python train.py --d_model=768 --n_kv_head=12 --vocab_size=32768 --norm_place="pre" --rope_fraction=1.0 --init_std_o=0.0279 --doc_mask=true --train_tokens=880800000 --dataset="wikipedia_en"
Each number is 200 + 30 x the weight over its row's rms, rounded and kept within 0 to 999. Layers, rows and columns count from 0. The size before them is the row's rms in percent of the matrix's.

# o: layer 2 attention output (transposed), 768x768, rms 0.0279, rows 697-703, columns 384-479
# v: layer 2 attention value, 768x768, rms 0.0225, rows 698-703, columns 384-479
# q: layer 2 attention query, 768x768, rms 0.0225, rows 704-733, columns 384-479
# k: layer 2 attention key, 768x768, rms 0.0225, rows 704-732, columns 384-479
o697,100,195,248,188,175,168,234,216,235,182,220,231,191,228,216,208,202,212,203,176,177,204,218,270,221,163,164,217,189,229,224,273,140,263,250,209,159,219,181,188,158,158,167,188,210,209,167,213,151,214,226,232,213,187,221,178,188,162,217,122,182,196,163,223,170,169,237,211,181,247,181,230,188,210,219,234,189,220,182,183,210,182,208,208,220,128,201,199,188,181,169,187,244,193,215,169,224
v698,096,205,215,179,224,249,175,163,231,228,223,246,193,195,170,146,202,199,227,145,192,119,236,189,234,188,165,231,172,151,228,207,118,210,179,228,188,249,223,240,140,174,189,178,232,220,235,205,231,150,168,212,204,188,156,237,169,204,205,172,156,208,229,153,191,234,155,208,208,163,198,270,196,196,191,202,173,209,203,239,211,195,213,193,206,174,211,211,181,158,243,199,176,207,251,165,163
o698,102,192,179,205,192,132,194,180,232,156,196,179,182,208,198,194,163,206,200,162,217,221,235,204,168,157,193,192,245,217,185,225,210,181,241,143,209,186,207,101,169,255,233,242,219,228,190,227,164,261,211,204,190,219,195,196,173,229,215,149,216,197,235,192,251,208,262,227,166,222,195,211,154,203,264,172,232,151,212,140,194,190,192,149,207,129,164,237,156,147,174,218,183,153,162,254,206
v699,081,220,258,253,183,203,158,217,215,200,135,179,202,198,202,148,186,216,189,180,172,198,168,218,213,210,244,224,234,206,156,191,167,168,206,190,191,209,186,182,207,228,218,182,185,229,239,200,135,197,166,216,148,150,190,231,171,136,217,207,194,227,210,270,178,230,218,209,201,193,204,236,168,206,236,227,194,194,213,199,245,251,251,245,238,203,180,216,210,159,192,215,210,229,197,195,251
o699,086,195,216,138,164,198,207,205,252,215,222,183,212,145,236,169,234,215,149,240,227,222,224,200,175,180,168,169,190,142,152,225,216,287,173,165,166,200,195,157,256,165,206,216,243,210,188,193,194,235,205,220,192,227,182,183,220,237,194,206,160,220,174,171,215,201,224,184,242,158,193,239,166,202,164,231,176,181,211,234,212,179,185,187,199,197,227,169,193,147,212,256,170,179,165,259,195
v700,082,266,189,181,259,228,218,205,212,219,164,228,197,226,228,199,179,188,177,161,176,179,232,212,215,217,209,249,136,206,206,227,169,174,188,144,217,179,215,205,224,182,221,212,169,249,195,223,227,202,154,296,198,208,182,168,200,162,193,150,214,164,213,238,161,254,190,208,184,236,159,245,151,199,158,198,178,156,220,214,186,214,205,220,218,214,166,181,193,195,209,194,140,221,170,150,179
o700,089,193,202,157,154,193,214,152,169,157,183,258,178,150,200,208,226,212,196,227,221,221,183,157,178,145,205,203,202,122,159,219,170,196,246,244,261,156,217,231,183,207,199,163,237,172,210,196,216,191,260,139,194,228,215,224,216,197,192,199,182,215,188,209,195,191,226,190,201,170,187,212,190,201,210,195,198,219,183,218,222,210,186,194,129,172,221,229,161,187,136,197,197,193,265,231,192
v701,084,207,239,227,245,206,178,173,170,216,187,268,244,205,224,218,207,261,189,226,217,228,193,183,255,182,199,211,196,247,280,230,191,228,197,166,179,236,218,230,173,239,236,213,201,200,242,209,242,218,166,199,211,163,186,203,180,154,204,115,199,226,178,188,223,240,204,190,237,180,168,232,215,148,186,179,193,157,212,211,220,215,231,235,219,164,205,235,189,236,213,193,256,205,196,214,153
o701,090,200,215,197,202,182,190,226,211,230,231,174,202,198,165,174,162,148,237,150,216,164,195,202,154,187,178,232,194,202,187,189,184,233,222,206,228,204,206,213,190,157,209,175,204,210,204,191,160,219,163,200,210,237,168,155,196,188,181,229,176,223,195,212,210,210,182,224,169,218,222,235,185,171,178,259,212,201,208,194,140,185,166,150,222,174,140,211,186,172,213,209,146,217,179,184,187
v702,085,183,218,169,203,247,178,199,187,149,201,151,215,166,192,180,211,193,202,191,190,146,200,222,213,187,171,162,180,211,192,226,233,187,199,231,249,188,214,209,204,219,198,231,191,159,184,163,189,185,182,165,173,179,220,210,205,220,225,179,226,185,221,184,215,231,147,191,134,174,215,189,187,178,185,192,208,217,161,184,191,183,262,188,163,182,162,217,219,206,208,159,202,200,257,205,226
o702,088,198,232,184,183,192,184,228,206,205,248,179,204,204,163,209,173,163,222,206,198,194,190,206,236,217,236,197,168,154,189,194,169,146,222,175,180,123,194,185,177,186,161,242,167,260,242,236,185,219,229,200,219,207,232,199,223,202,210,201,198,174,185,206,267,193,225,172,186,156,202,183,220,241,153,215,222,236,202,171,177,251,215,216,209,189,221,208,153,245,209,143,217,169,162,162,172
v703,092,156,250,176,201,228,168,127,187,147,241,191,175,184,227,249,218,245,210,168,210,175,188,227,232,177,136,187,181,169,225,170,213,216,218,220,169,196,219,225,243,173,180,210,240,220,176,197,164,205,178,166,221,196,227,161,187,220,218,176,217,228,245,160,139,192,153,184,178,202,244,230,181,176,215,208,208,190,207,197,270,221,192,202,188,248,200,170,154,127,167,210,187,197,202,193,173
o703,093,215,195,237,233,138,233,231,232,253,183,240,183,191,229,188,175,164,236,191,183,152,206,211,212,167,209,255,226,212,180,200,237,170,176,199,218,191,192,216,146,258,189,241,225,219,185,252,176,190,201,206,131,234,160,224,170,187,192,226,199,212,229,169,268,224,266,222,170,144,168,214,196,186,169,221,135,202,191,201,134,180,157,209,282,171,210,235,246,204,204,211,209,170,203,224,211
q704,109,201,236,187,191,217,185,176,208,211,113,244,194,134,243,220,144,214,183,224,190,211,160,172,180,203,246,226,220,183,188,218,250,219,221,190,213,150,190,182,209,206,160,176,170,196,191,223,238,201,217,225,187,202,180,163,190,189,198,215,162,219,161,243,184,205,251,198,237,194,201,239,212,214,201,150,165,155,158,206,205,248,210,208,187,153,217,202,188,178,282,213,180,175,187,189,146
k704,086,230,219,192,165,187,218,185,200,193,209,175,166,234,180,151,190,243,170,166,212,209,220,182,133,136,137,116,223,225,194,255,159,105,245,229,215,217,189,170,196,200,261,208,207,181,200,136,250,173,189,259,185,238,163,236,208,205,216,211,186,199,185,199,208,165,251,198,217,198,170,198,161,246,253,174,226,220,206,200,198,158,200,162,202,174,214,237,211,187,164,220,193,187,187,200,221
q705,095,200,222,206,183,185,217,213,153,215,196,213,179,228,227,190,214,189,178,200,213,222,219,195,211,214,168,198,120,205,169,182,194,246,227,228,193,211,221,186,222,241,135,187,166,196,228,193,191,181,211,169,225,218,168,187,166,248,212,207,192,190,193,141,214,208,162,219,167,235,234,157,200,197,203,226,251,150,220,175,170,215,197,235,225,154,192,170,201,231,213,144,222,177,182,180,201
k705,100,237,202,226,157,234,217,168,282,165,205,239,219,180,167,155,202,200,195,222,185,217,210,260,272,174,129,181,232,207,228,204,204,195,240,183,142,206,194,183,203,180,242,179,315,194,249,249,191,196,192,225,230,170,150,201,175,214,158,219,172,177,211,160,199,161,223,185,236,171,155,198,194,194,212,162,244,178,163,182,197,215,184,207,176,249,233,200,244,156,237,234,229,224,189,228,237
q706,095,235,237,196,266,155,180,223,189,205,220,158,222,241,175,172,161,225,201,183,223,202,226,232,201,198,153,173,150,165,204,238,242,171,251,204,171,176,175,226,196,199,272,214,165,176,184,209,210,188,183,206,182,239,261,216,193,239,194,191,159,223,139,204,217,145,166,165,244,192,267,189,179,167,268,185,193,184,232,235,197,208,164,180,159,178,258,193,160,171,201,147,215,163,188,195,151
k706,094,216,184,144,152,166,189,196,163,206,202,176,189,170,174,202,129,235,207,148,149,219,168,219,173,192,215,144,228,196,174,226,267,187,215,171,307,199,191,187,211,254,163,187,150,215,145,206,214,180,176,205,225,180,238,195,168,195,163,167,188,190,173,156,225,173,167,169,201,179,163,168,150,295,193,223,146,161,198,188,218,228,243,185,153,140,199,228,208,231,210,188,194,217,183,223,199
q707,096,228,219,180,173,208,229,224,199,220,192,216,194,150,194,195,205,166,203,151,182,188,212,238,254,211,204,226,244,222,199,169,233,208,220,181,247,220,233,170,203,277,192,176,217,220,233,167,161,207,183,212,234,145,185,207,185,175,188,181,224,155,250,196,183,173,243,192,187,201,202,182,243,217,207,201,198,199,219,229,213,200,178,209,166,180,229,239,214,223,153,177,150,205,236,223,216
k707,094,167,240,186,173,227,157,185,223,163,190,153,242,180,252,236,200,250,157,232,241,243,207,179,197,228,191,254,176,196,120,226,217,234,225,238,220,224,150,181,228,179,203,214,206,221,190,164,164,245,231,195,185,224,178,203,194,245,213,210,195,209,147,180,223,220,225,197,213,189,180,232,184,184,231,225,249,209,200,212,216,135,193,157,209,228,198,234,187,210,245,188,180,167,235,202,161
q708,088,231,187,171,221,215,236,198,206,212,175,193,207,218,167,227,173,189,191,223,208,170,177,228,207,198,289,177,170,133,258,227,212,203,287,224,219,197,247,231,203,166,205,153,217,203,184,223,195,266,222,176,182,222,188,213,232,197,260,187,212,184,162,223,208,179,258,251,167,253,221,251,150,219,238,179,225,233,238,134,221,163,227,230,191,189,234,153,202,170,186,208,226,173,158,230,212
k708,097,208,180,271,177,233,215,182,210,273,229,185,229,220,182,246,254,176,200,194,237,192,173,211,257,252,202,218,161,200,175,211,193,165,179,178,231,239,181,198,174,236,176,247,293,186,133,190,132,262,184,181,186,227,163,175,196,230,217,248,198,213,147,181,222,186,183,246,188,203,233,156,204,213,171,194,179,220,120,206,229,144,234,163,215,229,184,223,234,173,180,200,214,233,227,166,224
q709,090,189,195,220,203,187,213,228,153,182,225,134,168,225,192,164,200,228,209,265,200,187,217,220,203,283,176,152,193,203,200,173,196,224,222,211,218,212,114,184,188,228,201,215,195,203,195,221,158,183,211,175,207,260,197,144,205,172,185,171,235,263,166,134,210,263,228,239,218,235,283,199,193,231,198,184,218,176,167,156,167,192,216,182,172,194,215,215,231,176,206,160,247,234,220,259,168
k709,093,157,203,147,211,229,188,193,179,273,199,244,233,204,223,179,206,209,229,248,212,217,175,174,230,148,193,226,259,185,187,263,237,174,217,238,190,213,196,184,225,222,199,174,269,222,204,192,227,214,211,215,198,235,160,255,150,193,223,232,182,167,209,261,253,221,214,180,178,200,150,248,250,223,242,215,197,254,216,258,214,176,219,196,187,161,201,183,196,165,213,208,219,173,239,177,133
q710,089,170,161,180,237,208,198,193,233,167,170,154,183,196,178,181,237,197,243,195,163,201,158,245,216,219,204,199,185,247,196,229,186,162,193,181,215,259,174,284,176,198,212,178,165,209,171,222,148,223,234,213,214,187,128,188,206,159,165,209,233,171,182,259,246,183,258,171,203,196,280,242,197,181,197,181,221,208,184,216,198,225,196,205,211,221,173,122,190,220,176,162,279,207,202,234,262
k710,100,222,191,180,155,147,147,168,234,181,230,217,160,138,222,127,251,193,209,200,153,223,254,191,198,197,145,177,208,182,188,202,224,243,218,192,199,142,174,208,183,176,223,158,212,221,196,187,179,150,176,157,156,213,202,222,185,191,157,214,242,212,192,207,197,180,199,219,175,211,203,199,191,229,180,238,175,163,218,208,212,204,183,201,188,214,182,190,196,223,240,212,172,175,237,165,168
q711,091,180,185,206,209,184,222,216,179,216,173,202,190,206,178,197,240,152,188,151,204,188,216,224,203,220,198,195,250,185,219,168,206,204,205,184,188,248,201,149,193,187,169,195,181,186,226,189,226,211,222,200,147,211,235,186,123,236,211,128,179,204,250,202,236,178,181,213,208,206,216,254,161,143,216,230,255,243,165,213,207,182,167,216,141,218,116,195,199,198,199,211,203,207,186,190,234
k711,097,201,252,139,177,182,152,192,182,128,236,188,175,226,203,215,249,153,207,246,208,179,186,198,246,258,225,208,166,138,186,182,175,190,214,173,217,204,195,201,200,218,175,181,196,177,191,212,217,167,176,232,231,175,190,138,198,214,221,198,169,207,163,208,194,149,216,240,131,242,207,200,188,193,180,143,263,186,192,215,199,195,189,232,197,212,179,209,192,182,212,178,200,149,179,177,180
q712,087,172,148,215,199,214,197,185,207,166,188,160,216,192,152,212,207,227,169,292,178,176,228,188,205,263,231,179,186,154,179,205,185,131,260,212,179,245,222,234,257,181,208,191,258,207,196,219,256,189,191,192,176,213,215,161,206,169,181,251,164,206,181,206,126,188,169,174,230,144,223,199,163,148,230,207,186,200,214,220,251,202,215,153,190,254,236,213,211,255,260,168,204,302,228,241,192
k712,094,161,200,202,200,158,235,251,234,231,209,228,142,183,236,177,211,203,243,176,226,206,184,176,238,178,153,166,221,152,206,195,194,211,130,187,185,193,201,215,154,174,195,129,269,126,214,216,187,190,204,159,216,199,275,241,189,195,197,156,185,189,198,259,202,172,174,162,165,157,210,211,230,199,157,199,161,160,206,255,146,189,154,214,171,185,192,211,175,206,213,212,202,182,221,210,190
q713,088,226,171,182,238,161,211,210,224,177,175,205,211,196,197,162,214,191,196,217,172,228,248,205,126,227,224,194,200,231,175,232,251,186,202,185,216,259,234,225,252,207,185,160,213,190,231,192,214,221,153,231,228,236,181,237,219,246,203,186,142,185,197,195,221,232,239,215,224,170,224,196,215,163,197,182,175,191,185,214,205,236,226,185,137,168,168,172,185,223,207,248,206,157,219,164,149
k713,090,190,195,203,202,209,121,226,193,202,234,235,148,242,196,200,185,158,212,178,206,215,212,148,174,249,181,188,202,133,212,219,208,243,139,226,161,213,190,215,232,144,218,172,178,222,232,237,257,248,203,188,185,196,203,191,214,181,240,180,248,160,251,145,210,213,221,251,192,173,237,203,143,258,194,227,202,204,253,177,195,247,226,224,164,194,250,152,231,223,280,272,209,203,224,234,189
q714,085,181,188,142,203,141,162,203,213,224,201,212,221,218,185,164,178,186,202,221,236,254,171,191,228,203,180,161,200,196,168,249,173,248,218,157,208,210,202,219,207,202,185,208,242,254,223,200,210,166,188,237,192,262,245,207,206,188,167,235,162,212,203,123,210,147,210,182,188,230,232,217,190,219,203,239,227,217,205,214,199,235,157,198,195,195,167,199,193,226,189,205,253,153,209,223,169
k714,093,195,226,195,204,218,229,208,289,195,219,263,168,185,278,254,207,213,220,155,175,170,235,210,229,221,193,182,220,220,188,223,181,195,230,179,142,189,168,203,199,217,244,252,229,194,173,168,251,199,213,124,200,211,206,202,220,145,189,202,214,206,171,192,203,146,234,196,168,191,186,189,163,175,242,183,140,188,249,186,193,211,231,208,187,198,209,184,210,135,215,191,160,157,200,215,161
q715,089,166,166,215,195,240,210,171,137,236,191,199,225,197,181,190,176,185,211,157,228,215,240,202,204,170,181,210,193,203,227,195,280,215,226,240,190,162,220,214,194,200,197,213,197,279,138,224,261,149,218,222,178,211,233,186,198,180,205,191,229,206,194,150,188,171,164,229,207,191,191,202,173,207,122,222,251,258,180,153,167,189,171,204,198,199,214,193,189,201,180,222,226,195,207,135,191
k715,093,241,207,200,202,199,171,165,189,155,181,162,175,226,258,189,166,251,194,204,224,179,224,190,175,212,239,224,235,175,146,194,188,228,164,200,200,202,132,180,161,211,200,167,127,141,199,245,240,186,188,125,189,187,202,264,203,248,197,211,172,197,185,197,200,185,194,164,194,178,150,196,202,239,262,202,221,157,202,190,188,226,203,177,229,222,184,234,206,188,141,209,216,254,188,216,206
q716,089,152,170,246,172,206,201,189,141,194,238,246,157,227,208,234,241,140,223,190,207,225,186,170,149,201,208,195,197,178,210,161,224,144,223,212,218,265,212,151,201,209,145,212,155,143,192,200,212,195,172,255,210,247,235,151,167,207,222,192,216,180,136,177,174,207,176,255,184,201,213,163,204,199,206,136,209,195,201,225,228,207,230,204,231,209,195,169,138,192,243,156,162,212,179,156,227
k716,091,218,266,256,211,247,212,216,222,184,190,252,199,161,216,214,214,196,201,163,206,221,192,175,200,159,200,155,194,186,239,205,149,167,189,197,162,242,177,201,226,255,206,190,207,239,183,228,176,211,222,118,171,261,197,190,200,217,225,225,217,228,134,219,254,163,244,210,171,203,173,179,211,242,155,236,195,214,206,188,213,188,209,173,171,154,189,272,138,180,190,153,276,193,219,223,208
q717,091,232,201,255,228,196,197,225,216,229,181,203,148,162,189,252,166,241,163,184,142,222,266,221,164,223,227,169,200,189,233,204,219,201,247,218,181,192,209,198,221,270,206,161,173,181,209,218,192,241,203,207,238,225,234,206,230,186,183,238,186,215,150,224,205,187,237,223,224,182,177,146,150,189,162,184,258,194,252,212,195,197,197,177,193,155,195,154,213,175,160,236,208,200,159,206,204
k717,097,245,196,193,225,162,208,145,180,221,195,146,185,210,158,132,232,185,211,199,216,192,213,204,199,199,227,118,225,193,240,204,179,201,213,198,213,253,181,179,199,144,225,216,199,183,182,196,148,222,189,193,194,202,203,241,250,177,216,171,193,201,191,244,190,207,228,238,192,218,191,185,220,217,243,177,184,194,149,181,194,186,238,195,253,225,212,211,187,178,186,201,246,156,210,160,193
q718,088,195,173,200,216,244,232,176,235,219,197,183,194,203,194,293,192,188,197,173,185,200,156,227,191,169,201,164,206,259,217,243,197,207,211,220,244,184,154,211,210,219,182,142,191,137,220,210,154,156,213,211,180,245,211,227,227,171,162,230,190,256,152,238,183,187,185,207,144,182,191,198,210,222,187,190,166,181,227,185,209,249,237,236,150,210,177,183,214,239,211,179,203,208,179,160,203
k718,091,224,137,208,167,216,162,203,170,177,195,189,169,209,214,215,185,181,244,208,201,163,206,218,232,195,192,205,204,169,242,199,225,174,162,171,227,231,197,191,195,206,198,238,263,232,212,179,170,233,202,175,173,184,211,163,163,227,184,198,239,148,211,206,196,207,192,207,226,215,207,210,204,253,209,257,206,223,143,217,265,183,214,220,139,181,238,216,171,189,226,139,231,166,254,215,128
q719,093,156,184,140,200,233,191,202,198,154,181,229,213,177,207,174,214,209,197,232,179,154,167,201,217,213,225,208,228,207,207,176,178,159,215,227,233,202,147,206,162,234,196,177,175,230,216,212,203,163,171,191,227,191,273,262,165,115,186,238,202,241,220,205,184,261,223,249,248,189,128,210,214,197,265,179,206,177,195,213,151,186,237,248,161,185,164,144,187,214,179,196,244,181,216,202,215
k719,093,224,205,201,216,209,227,238,230,216,186,190,198,224,234,252,201,174,205,209,259,170,194,137,202,184,231,130,230,204,170,209,194,169,218,163,202,101,253,204,203,208,217,239,232,210,145,183,148,245,201,204,200,203,184,158,194,216,176,202,188,227,186,149,194,183,215,256,232,224,217,187,186,227,154,182,200,211,224,151,213,181,172,154,257,217,193,239,216,176,204,219,198,202,208,211,186
q720,094,216,169,204,214,198,237,202,177,221,197,156,177,230,211,209,248,233,257,168,186,223,159,204,210,214,217,193,226,310,206,249,169,249,217,180,218,195,182,216,218,178,207,201,217,212,186,212,189,235,203,152,185,184,183,172,210,216,175,189,207,224,219,238,228,181,227,179,213,222,188,213,232,208,193,244,193,223,149,160,212,190,224,252,224,236,178,160,208,194,242,207,207,174,187,207,166
k720,091,213,201,180,183,193,172,211,219,157,228,206,244,161,183,168,143,206,228,212,299,122,226,228,190,209,226,252,176,193,226,188,225,225,185,225,207,219,209,162,226,185,181,153,209,195,196,202,180,193,175,179,200,213,148,197,240,192,236,206,147,174,191,168,181,240,164,247,175,207,191,208,159,223,196,200,218,209,223,194,237,236,181,137,217,184,204,167,216,203,211,239,167,168,216,192,255
q721,088,190,266,162,227,241,270,204,195,152,209,223,178,202,158,225,132,200,221,244,211,163,224,115,187,200,201,157,194,161,188,211,194,215,213,159,195,247,267,175,250,214,193,230,150,191,220,163,205,208,251,212,199,178,207,207,169,182,163,208,221,195,221,173,240,252,215,182,296,235,198,250,201,195,229,196,221,235,205,191,150,161,224,223,146,188,230,236,142,232,199,203,212,224,258,204,201
k721,091,187,163,163,136,165,187,193,180,219,207,134,189,246,205,247,155,255,236,207,111,171,232,128,211,218,199,223,239,245,171,151,224,225,216,160,249,245,218,241,216,161,211,184,191,213,227,242,211,187,213,223,282,206,229,136,215,243,212,190,165,223,226,191,210,194,212,198,203,187,223,223,228,174,160,161,164,202,201,237,201,216,186,250,192,210,190,187,230,211,245,199,232,228,199,163,196
q722,084,204,231,171,218,198,151,212,222,165,177,225,192,204,168,216,213,151,201,267,169,228,194,178,235,226,174,226,174,236,179,218,179,178,188,197,150,227,229,214,211,199,228,192,172,174,202,158,213,205,115,183,256,215,190,191,199,159,186,214,178,219,163,157,213,192,191,195,172,221,215,184,149,235,206,214,187,213,193,200,160,189,230,162,213,217,239,168,252,236,219,181,192,228,187,215,245
k722,101,169,171,180,242,184,202,201,264,150,187,202,151,233,183,250,192,165,193,178,164,204,190,151,183,206,179,198,209,167,207,258,187,193,237,203,227,183,186,180,224,176,218,188,245,201,144,221,247,181,174,183,197,201,235,232,188,226,182,207,164,199,137,148,189,191,199,141,206,148,184,130,220,184,202,184,209,192,142,234,203,158,215,249,175,210,201,232,170,233,232,213,146,157,261,201,187
q723,089,204,133,232,233,198,239,131,195,181,190,166,157,223,201,249,237,258,268,207,182,185,195,165,179,200,200,156,142,177,194,163,206,179,197,210,198,124,199,166,204,191,220,180,174,243,209,222,192,232,192,203,163,189,205,126,180,222,142,204,238,245,217,240,191,210,176,216,199,205,188,186,148,196,149,168,170,255,170,151,266,182,222,187,217,158,208,190,208,201,136,196,254,208,172,191,171
k723,106,234,164,146,203,194,192,187,227,163,144,226,225,221,207,220,172,154,158,222,211,222,249,190,184,212,202,199,225,240,147,185,268,248,231,154,235,201,176,226,190,188,229,156,235,197,197,131,214,151,139,232,199,182,241,238,140,202,202,210,187,177,182,167,198,209,198,203,225,166,186,209,162,195,192,207,169,221,196,238,173,226,169,237,137,196,212,260,222,197,237,200,141,214,186,177,201
q724,095,202,235,253,224,215,183,220,193,150,185,191,269,180,229,266,220,197,255,215,210,230,236,140,158,225,194,198,198,178,156,155,229,194,212,188,205,176,278,202,230,169,246,220,238,164,213,184,177,221,181,183,159,227,193,222,172,193,173,208,223,191,247,211,255,237,163,237,200,170,169,188,215,214,201,188,256,210,184,212,219,140,215,187,193,134,184,186,206,196,170,142,247,187,234,226,181
k724,094,196,164,191,207,209,240,254,156,248,179,208,211,206,211,205,168,212,219,244,203,187,201,213,201,219,263,238,172,272,196,213,161,207,171,201,173,155,171,197,171,176,213,162,225,154,153,216,206,182,179,145,161,216,287,172,219,229,172,177,196,257,143,211,209,179,242,152,188,236,169,210,157,208,202,202,134,138,222,227,208,236,184,232,172,221,221,204,168,252,168,234,168,143,228,227,178
q725,097,172,204,207,190,216,194,186,197,215,221,226,197,176,188,184,150,190,234,188,178,205,175,199,163,220,195,153,204,200,283,228,212,214,241,232,178,224,166,196,245,196,188,184,180,214,209,244,183,186,218,220,200,220,109,209,132,232,153,179,224,231,192,148,215,216,218,186,178,205,174,235,252,155,231,239,234,168,185,197,216,200,191,148,203,191,187,176,156,191,242,261,216,152,191,214,210
k725,091,239,259,212,220,112,172,167,211,249,235,162,170,232,217,173,219,156,210,223,213,233,235,195,195,207,213,229,152,173,176,160,220,210,195,214,164,255,236,193,208,222,242,208,190,244,217,203,182,214,221,226,177,268,151,185,174,233,206,223,154,244,191,209,191,168,168,264,208,263,223,179,206,247,161,210,259,198,224,176,163,242,203,194,184,200,190,228,201,206,201,231,192,135,194,116,211
q726,091,149,212,208,193,183,209,184,233,166,213,199,235,175,191,170,211,226,209,211,189,191,154,193,233,205,237,228,203,161,234,210,197,263,223,181,209,221,219,250,222,193,207,219,222,311,241,153,223,200,161,192,224,205,160,212,232,160,179,178,219,128,286,161,199,222,173,155,252,205,241,147,170,183,239,191,170,168,157,214,193,251,214,254,203,186,169,165,228,185,227,216,213,182,143,185,212
k726,092,235,200,300,210,170,161,227,202,244,210,196,172,181,221,196,230,229,203,214,179,157,181,197,220,195,159,259,256,240,261,169,202,207,165,212,202,206,233,160,144,209,187,242,208,190,224,192,168,204,232,217,193,268,199,225,182,169,186,218,207,222,150,174,235,165,187,195,182,192,174,223,249,177,211,208,202,214,179,175,225,230,197,234,236,188,270,197,218,184,177,210,256,199,209,224,244
q727,087,219,144,167,206,261,183,167,216,162,141,203,221,174,208,211,229,164,194,139,271,266,194,231,193,134,235,188,160,122,181,191,251,201,264,231,235,214,184,212,189,206,231,170,206,189,203,221,246,146,162,226,187,202,225,190,193,235,224,151,189,233,208,210,210,144,217,223,236,201,186,180,201,207,177,169,212,161,187,197,184,161,180,189,146,193,174,229,176,147,190,88,207,193,138,191,186
k727,090,180,252,218,185,193,243,191,237,181,223,221,182,222,180,198,217,193,248,187,255,207,248,197,239,201,178,244,164,253,178,223,118,202,192,184,255,255,188,199,215,177,158,190,166,204,179,190,199,128,197,154,194,197,220,176,220,224,176,192,194,215,241,207,217,232,178,202,159,150,257,205,210,199,232,167,207,178,168,186,210,229,219,227,234,239,198,209,172,194,228,207,194,179,185,186,232
q728,089,245,217,167,200,260,190,146,183,220,237,176,167,165,197,164,215,204,198,179,233,181,216,200,222,188,261,200,197,171,185,138,197,246,270,208,144,179,176,182,232,243,222,215,200,267,229,170,205,171,219,162,172,189,176,209,210,229,212,230,189,201,223,211,239,212,291,174,149,202,180,202,159,179,216,266,171,157,237,159,162,197,185,166,164,193,116,189,163,231,231,214,166,188,227,179,211
k728,092,190,167,254,216,211,186,249,238,177,221,192,172,215,237,219,212,202,192,225,166,182,210,259,271,232,180,223,201,209,167,225,195,180,233,199,202,197,180,175,210,211,183,158,209,175,121,236,148,219,181,255,215,142,188,155,130,220,184,217,213,223,133,197,139,194,215,161,195,134,249,201,151,159,236,242,220,227,185,165,210,227,228,179,216,174,241,227,243,204,193,186,179,236,205,181,176
q729,094,181,237,192,248,213,197,196,163,197,250,182,176,158,219,238,197,191,184,204,201,210,183,220,176,211,212,177,173,221,153,236,216,256,182,207,210,246,140,199,179,203,157,253,237,267,206,217,213,169,203,177,201,185,183,156,216,222,208,197,185,243,196,199,215,188,213,237,211,147,175,149,213,204,257,253,282,240,197,213,182,185,175,226,238,189,188,184,138,168,214,164,182,173,173,179,180
k729,095,206,203,186,188,224,185,188,231,194,155,180,225,195,192,179,197,255,233,183,175,214,264,105,226,247,205,179,198,210,198,191,185,207,144,214,205,192,184,191,200,179,171,194,152,180,146,226,236,223,221,215,263,198,196,197,240,237,188,229,251,246,188,180,178,144,219,175,216,168,218,178,219,216,146,216,184,222,190,239,219,211,216,250,223,244,172,193,265,200,214,180,257,192,204,183,198
q730,090,197,221,198,207,186,244,265,154,194,236,221,216,245,182,164,242,200,149,166,203,183,183,135,231,164,146,179,210,158,178,206,176,202,213,249,187,235,176,256,170,231,223,141,174,175,120,218,169,224,189,205,220,249,197,223,188,189,187,202,161,186,215,236,269,146,235,179,202,189,208,261,217,198,175,142,194,184,211,210,257,234,192,169,215,189,188,201,160,210,193,206,171,204,207,183,208
k730,092,237,239,191,157,202,205,213,215,204,197,192,141,220,296,180,156,202,149,198,169,224,160,227,191,192,174,125,202,194,210,178,219,163,158,147,225,208,220,153,209,139,223,138,176,142,212,236,235,166,187,192,231,174,242,187,198,211,220,223,196,223,172,223,236,244,276,189,222,242,113,178,229,234,219,183,188,243,236,197,228,212,194,216,185,229,188,240,170,159,208,192,163,215,255,205,167
q731,094,247,210,252,192,227,175,187,184,189,224,213,215,190,218,219,234,218,197,221,249,184,160,229,235,213,156,130,225,204,187,181,231,204,210,148,203,205,101,209,183,191,168,244,199,276,226,193,217,177,243,167,215,199,171,200,185,169,232,210,200,180,207,210,215,199,178,252,206,213,194,235,229,252,235,191,210,211,231,202,225,172,192,212,254,181,203,172,225,156,202,206,197,202,141,212,204
k731,099,185,191,240,260,161,222,217,219,169,160,173,222,237,212,147,186,215,258,186,182,183,188,249,205,157,164,196,228,211,188,233,155,193,185,187,240,220,218,161,179,208,230,189,199,229,146,191,186,149,225,199,138,184,153,252,200,211,234,213,175,200,197,179,208,237,218,183,244,172,252,166,206,204,242,244,245,179,173,219,255,234,203,218,205,233,151,276,168,167,225,179,205,148,208,194,193
q732,091,194,174,213,199,257,216,204,170,204,278,194,144,215,203,177,159,176,195,216,204,193,178,179,167,129,224,222,245,216,129,199,242,204,193,208,169,192,249,228,233,219,184,158,163,194,257,151,227,153,286,236,244,183,228,190,211,201,156,233,206,175,240,215,243,143,190,200,227,232,181,211,225,139,193,202,162,226,194,198,181,174,169,234,172,167,226,226,162,171,185,226,173,211,198,226,167
k732,090,182,188,174,173,216,190,181,190,157,220,226,131,248,163,251,163,227,144,164,167,209,192,210,188,243,186,185,213,199,252,218,193,225,178,225,191,208,255,222,204,246,135,216,180,196,209,187,160,177,172,218,187,184,203,230,156,185,166,192,244,188,189,293,187,200,171,177,204,147,175,256,166,157,159,262,270,218,189,253,199,181,179,180,175,160,191,187,202,226,221,212,167,207,231,183,180
q733,090,216,213,192,264,180,193,201,207,172,213,173,224,230,190,193,172,178,171,163,184,230,187,186,194,135,154,216,239,258,199,160,214,196,158,159,195,153,225,211,173,221,184,167,198,231,219,206,178,200,166,217,220,233,197,211,178,222,235,166,231,217,181,154,213,187,190,203,203,181,161,206,203,148,188,156,225,194,168,198,195,201,184,184,192,173,200,178,216,224,175,195,165,123,169,187,184